Weights of a small transformer language model: no biases in attention or MLP, normalized queries and keys.
Each number is 500 + 40 x the weight over its row's rms, rounded and kept within 0 to 999. Layers, rows and columns count from 0. Numbers have three digits each. The size before them is the row's rms in percent of the matrix's.

# o: layer 2 attention output (transposed), 96x96, rms 0.0584, rows 70-95, columns 0-95
# v: layer 2 attention value, 96x96, rms 0.0803, rows 71-95, columns 0-95
# up: layer 2 MLP up, 384x96, rms 0.0931, rows 0-6, columns 0-95
# down: layer 2 MLP down (transposed), 384x96, rms 0.0798, rows 0-5, columns 0-95
o70 113:478462453429508450489516529502522458441554484458533536575575506617553483574468411473540480476581513473491452504526497495483485478561445484537559525519577501469401493487497564447523479525424500484515516465548502533469532486447535551493511553492519517466494507464517460494471455490509477500
v71 109:479421429563500474486498494439492514560460553506454459578523464551496436515584434494566507510472527471470509439502515464488505509499512507465514503535539545572507542466522458560554534464490537515511583482534470506464449512492458501470437444429546498560469466510539498455461497420515578515
o71 115:535494528495541571477465540410551466538533484497480503519485500477524505548536431495530455593489439478508490571497522427555493549479439411505463512467552497473541430496407527426493497572515508470495517480506493493492518479533459499499447514467534500491547468559586457547488452565490471546
v72 113:537430579515564443514471485467486527423495475509435481453478536525531522433510508555423530487487498475502574599565491524554524522515512485539485513542538515516447479499434544494556556506526500537507459549446578471551452431470474510461453535471534488527471479502557529480440545446533512522
o72 108:467530394460459495539515482430598516583562519517500497512542522506490465417441492443516499477544484557493497434431502514472486565453520505477513488512488537558515441497464565550544484448542413439521530510478493467514470495552494512523462475519539501466506488428492526508554527563566524471
v73 111:515520518522485491468460516479517469525474509461521462529480519530504535469543446527492543549554555543457454390506571560534505509503444507424396490477438549486450490482526587562491467528529516556464548438489514551433541501511477475498517478429493580448520430507452518461521491529544489483
o73 112:490468499550483515460476529524499490489556546433506515511526477479516497436557452512452489531475460490486539494535521525490478487426436476452544480528500533508465548507444544479458516592418453529516531511564470521531415413543589449486487478526525522496461594492501517593533554522479433477
v74 111:490440505498524447487449506431450467442549524551475463590483428541449484517520432483474493545540582579495530485497540521432470577544538458493517514500430564530451488522497557552475499469521508486488537470523490502458534552446497549509542550430484459518464476517427460530544463495523488549
o74 108:508535471522507538477522561527525536468522477543511514449536496438503480473498491506440473521512491489549413523587562415467538526547489565528508532537439492529516501510462505450474454549528465453511436530510514462455491456577581503460491486531457507559477488507551423571463477526390444492
v75 113:505511452490465528560526491482466510502547549525465478487560429389473473470462542467534519513520494541517560516506482531475486488499618493592514497500458510487587520532496598506472524543490466444510446488543536472425559473486469469432491547454458498523505462487516468568494515492491437428
o75 113:496476470439500531460474538423492480501513532514522504471595543521515520524528548496497457444429575507527487496547579474484484556483525498530473502456529451510397481544477563468487573450570532495493413463459481462539539534494375516481578532528466471518480499509497494491509491558465522490
v76 117:486485546482497519430459568511522453516523522476475516441509558533547525556455543469512520510518471492482472459537549462530534550488489488459484433509564464491446422434489504516424507519496530494509438521526492464507501460557380435468524482460528520575477503472502464531421507552595570515
o76 122:457447442449564550506540447480491514426564495502490452493478483519466511480520502526465545483437484537510551544476505487514513459471470525473533522537560535508489499527485504522514489546494460486434567604461516535416416511423543481522428512527543483517513475493486622509435494516560463549
v77 117:523526465540449533514460442550468497518546479555488507435423506459492497536552431492430475587503552513423539469485461479555495529518532498493513555508484506522519452486492501517479405451538550519457529494546487511471491533527517475478476466440502601509461501435457549518498584577565450504
o77 123:545430546522522561489513515489505547469501526490483504519486537551470452425429588569466527525478456503494492470493464546476478496467521461491480531502467397463460548462498549490584546566462573440427541487534538509550448462554449486508541563518466423502540494507492518526478489440476539492
v78 118:514476583453571451462491536531478510510578545542517501444473494540468526517533505507473461460625505439549528445549580531489434525454503501495492476440560493464503527520452509464495473489552435492548513573445412491577511498489483495505507469518481537533451516507517513522492501531589541536
o78 115:545477448438427536515532543549467521529463483497438442510521478503503486506519475480505440517391478531519479448437516513522572534517561470448549523528502517523510464518516524509475461554569530501469569548558520577439482516428548488491476515528392531503560480441502476509453563454498474513
v79 107:478503524528547451454540459443532465498505444467471463517504559576480517493539490461475487616447496450488441481478513490535480506421455532508501550440579553451567489559494468484471507522567540505527615444475481494448443503456476509432484525474544470508566527509546523502505473468483472501
o79 109:533559532555566442565531548470456448577471502462472528496450505507539527489442476519528451478486457516434448506548511522491522435488494512479482493529506458483479473475461455506557450568502481497475508529439493483567546507504501488544601530478457606541524509500369481503453495482515545513
v80 116:481466495533451484562545472468441452570515562522474501512449535566439555540558532491465447409537483476543533493499472471459493467430466481499504530516515486450504481501597454436518475499518525570483498514556427539507461510468488482519538525500564525505444436523482497446527448444559464430
o80 117:586498504530480501501499491536498481487504456493491561530485496411516471548463536491454503521486518407552438463463486512486558472455436410517496487570468516539542437590540486439442527550496569489490486482529517563535510548512514520578483429506530463516450508478468554505505432497531558448
v81 099:574562464497545472450498488487499426411440538408485478528520506509536509541547525449440527505491513499485466617473457491549512526506453486490484550484445435475513505559517442493440564436450562502530483463500523489470414531505516519540449488452549532496506508550486485542463513556523513545
o81 101:529563477479520497579518507479497419534534469473567475573438508458437461491434541543499494528531529521505509512472519538489487475469539569533539511547494513537435514431525420493574484513447480520407483452516510442508573554504542464506447424458529485499506424526474491532468576479513520501
v82 117:507544499468574500517507530465468481495493603532448529467511498446561495496480543464574491519434480498457551572464517492454504562452469417453511404551511528497474536522426452554497420538523510513470515527471511532540453563429528490554465511567463505476457555482523455469511524527470484486
o82 104:494592475477460527508455450463506513535510499510464504522459534527457472555539474499504541499539514442452441540502549517551459509520517484525451475496452455505509528491527496477586518469595500515459444525402501574559487530484594477526454504389489530455487496583500483508565501485468474438
v83 103:511491535544574514514518404558452502557445474557501471543511434503440500482444537460478516463573569479424485524512473468506425484495542452526501516459412533480444484543471480445485517500491512538481508489470578588500534493485430519475551477503468505578499521457492527530493447495553518568
o83 113:409485522473529514430572503533459525484502547506544465460494525533518415461496499440465521542502473530482495528458500474481504525523487504449455545514500475532454460506598409447540513500554445525528468531579505447556464454542519553496539525481436496576532573470507504481518540544480490409
v84 116:525538536544438511547469514464558457496499540523529537549493503466486553523540553505478529536540408497441506501436464545536493437468482541488494487460470451491483512534601540534498512456497478485533506476488455478507535479555425458542569447423470444498541505461444510538428472507460504388
o84 121:400487478548512522533501511515396500488542459540442471527456526500471437530495500514441458485441480476547521508502526480497469526461493565533501558511557535530494514546462510511445494408500518432455487456601476529511532556519528511486567538511532466577499548454536496498466419499516436563
v85 120:460468523451517507564545489515522538583439506524460504502532438536528481488517516443437545496429535522539447476467494540536439509498470541509502518518475449498488461472470566426522449444599445531503507500554464484459538536385505454504462487526540469478477491567459489556523487502434529565
o85 131:498515493511465536494465521484477495449486533498539493434478480497502601517497442441513520508538472442547417478440511535513499512517530512495511516490469493514495517492564528560446506635527512544479457463479493407468501444480478512553578550481509528480529384441529517458531555555552487459
v86 119:503531503561474455527485506490564500457553519431486518470480594544512481508533507416494502505495545544558455500484528452500506524568478417512524498472521538542546547467534581515413483555512484520502467499443515463483456524519447420442445505516470535539522436468459422555451559478508480551
o86 119:528484431491496442535442560544539491480453495553507502487486484488472482538520466603482505520499498509447485443488487516545483448453550580508510476518499473520448445528445494469594530567490503479458489471485505524522573452447442501518454494543537469441564569545519600512482531554473430464
v87 123:527460487549475496483443523511488488447503423453507476528499448495524506434449515495499502495586498503513467501504511453494444547536451529448469472458617447553440522460568464560465536554493566487559504499500553480505441456562589479580479490465499506491470491507470535505571566491460529467
o87 117:482495473481498543480507473492511500538470444572451512476449452525500437566497497519524478573515553542525596487494540532484488445544498522489452532471454536448495516535402474531506452571388478555506555457478437470473511562481461539473490496495533497493602531486457448525520538504450555510
v88 122:558481509530464426489467513477499545531562515468525523478521462575517495516475489554519539537465472541460471517507406499408488521465534418395467494506510496496557485482541446497519521475471537436537470528495529376497505516515504466526492506524482467484548503478430585444567537521563522524
o88 122:548518536468481518467566430535543483577453525572467555528498441468476549529447557541551489500451457453413490550507519484529503409540477591470445499540521511494532516456486571515603480502456513471457537446459472481497535497496497513452488485540482472548467478486481417508499523508540511461
v89 111:535494476514457501538474515440537453442470423490493480462523504555552432428451483508473522530487499480497477468502544567533417502528481510545568524469488551488507480484470495461456487519455466533467565542466492540511518524480531459572511418480458588461507460535457528615517588477451481526
o89 107:476486513503462471559525504490498586398530464525517421561542482528528504462499437571474491506535458463518505453548572544488485509515521495476423505509522425518505488480467475417492486461480553590527536475465519515524553493490426547498535545469578489515506453426515467566487539430534505484
v90 115:499515590497585494443545425513484537506481490542502489493497499500506453458439494529529437520496524615514500509529555507558498509473461422501523547482568467471562500487538524518440488502488452445533527557442523518565500510466548473504469414516488431450466479452424443491518507520540569493
o90 120:482497421455515513510590451431509564538395534532547458491506506503530483567567445507493492463543490502484443465487458483487507497522475461532514484541515462472530571475503427476532480504502591445503448484520482574521505424516489563518563493484530517529533516410440521459493486580490522523
v91 111:482562502488566445559548480490457570481514511478503502471530510446483473434434416442532454476515508560446508500472441547522517530480473466489494556497506553423466542452538505536439491462434529483482516556532466423537560495543561490443557549519505518473485563483501553510552554457461459481
o91 122:477497560546469441501530498452541557548554473541471503511517559504496542544457503485411518495522478557534479458558462410519471467500545510540489412486482468483439554528568501517504547483531459483475546474522452480445492397477509431503488512496491423579501508467508482572505562491489572507
v92 113:499547416453488515558408501503541468483562547569521417480564451469490537499441479487500452511476484519497539445513506423488537416541417443504504436471527517514497512597486507544475484545537542523514515495542512562493465541516445477530543494450509534558467508453497564524527487539494492447
o92 119:536478488496504510497532530495513528462461466403422446511533452530469455468468541520503568571454589519459451489509523509521505505457429527558498496527484539486512558562522535552446600514549478470431487513474470467571502548476463557482453516444482553490566525528467488541485457454444467512
v93 120:517510482491509429468475484478455456576540472527465497489528473513513596402527506431506488589503496522483505507473529435465421523514490540562543438475538537494592542469505424483435526497511436516480447516508518517510518544523478481488485429443597458496545507519526484470532481547539539546
o93 142:559526509515457534495575481490530527495464497513554495488426531507476501500504435565528554451490428542451501520514472550415526503525480476485452555503417511545471475455473532436529483542552577515457409539418451497466596504525484522558517472467543591481499493519457504494470518491516483474
v94 103:468511413508491530487580547557553499492481558416489596468547563505480498421509521485505382505526463508501509471479501512530534445523493520517485471443496507509531447481495481534513489440541514517470525535554477534471459464530546483548541476549437468470461389497416471484488515496482564487
o94 106:582526521521541486497457489498486506509475418397449462544591525478523536472566464496560579482486484545543510445495443512453525520502563519543444524563529548519468499500445440478417451496454530502480444513469531561459477530493478496460538508493478486567485524543498536444505450477541549457
v95 114:541526487473466496511514532502527473514442491478490597514459425501496463467435530473472468498529517543510567486456486449475534400556531515500505501515536464555472584482468491531546503468488435494476456441455437496470533487536514530553462483582564420489548496562429554493522453511559552466
o95 119:473512594461487505434434469523482549496556420490484472448543502466505467533581535504567508466501480544504488448479507538490540508507472540521484563449504521547572554459483499507529466533459532525490428538581507420532538528595485469474472446512485424440525464507482497435472463509518497555
up0 102:529471529551574493461470538551496483483489463521500482517463590449516499539517467463566538582452525549445508502401533509550573500545503444475457510523485464507521413536488480510504550490508506477520566517526456569472482546522481534564468502494532506526452547537405426538563499464500485546
down0 101:497476506507478417536489461475556515465569528527438506494468524518555511565472427444525482503551516497436551541501432564459561468512454528520528504485509479469532438385514495493519557463503490484498486527532562521494484486473543545519523407542394538532478483468418570521485494472501504505
up1 099:473459503602502425467514536567497496477530443487530513528558474545448497582473510528494510540594473498496515444507508480510509439554512497505526509582503495505479530492476383482502556479563522550502436475511443412543431487461514579478478507548522505478525501448547508519453491478562513492
down1 103:480507470511532480467526485510505536504470499459534530539542433483532568528471555525524567492556487505579465461457467520458491529522342523514481505448523466422456521555457450523517472452535558465451559510477502567423527484498507531513466496538531519516457440463510567505537529508507424474
up2 095:508468468436450481491476478547439485434478444441616483450440524542512465552460474445482524476517465453561472527523520585550571513481470515491540537459513509492467467571532542497547510449525452482500541584507491515529475508472447533507583478560530507479423460550489513531472474493490510455
down2 102:438438470431461503477470529507566547513477523486437579434475505455471469521504490545453481424549549492535430532455539486478506538559479550481520471547528432477442476485473480514486520540480524494415528532425530549549542500451450520574510440510511487550508531499548533547541556501513561533
up3 102:467497475516502493534423513546502499515533484570465515513445526477476518527547479473515476551502514521476489500486486445531461469503435427524551485563471573471601528467503498546458555524449490500495504500574472537451474483507502479460530534390480498482608466437595477513520572487561457468
down3 104:419569504485557459544423470485481485491537445514555461540513428557554477490567435506459501489553484497474467461487424481511522497457526524575513504511502480483441470481450429533548485510542520547415537465473475452537552486509514554520554546521439553526551500570533515471513520488451440525
up4 100:508564477467533574466500460561551571510461492467538520494556525433493424471455512477456438492501515516481453413505467458471593454473488474540461438487537554511552545466526453494505598524578520528529534548469433487520471458569497491493562437540482532533487504485472460516490498471494516483
down4 103:499453476580508462491439577488444604515461545470572550478530522535507535474590481480570572504464473507433520444512500484498448489459433521527529485469552462409586490463515553492501478497509531489517549502520540523493494456495531497490522482475473447526493455429518517578481495474519477437
up5 102:536486573539572554471495459496455469515459490490523538436528461476534486511465484513500444488527495534501478487584569528512479448478479510509555507533572551491519511394474520449526510499432502443518477479479500479453427471568482510469514464417503472552474503565474451597459505551454567455
down5 102:503427488480461453511490435501446497463514547558438490521444555524495504529539504534561530503373549470462411497476565527458548550488573519498485507557521522459578504439507483489526520497546502542501498518474474496560567456487537535533518539497452485479463509492494464458487518386481509559
up6 094:529447519414430480537484508440534457398501484471461437546527447469484509527536479489575490510553533471512552529509473446563485469548524566531487438555495447438515503500561494530519498556535487488554533566500473505537479486428456464482521518477511433495496490504433544455459469480547585479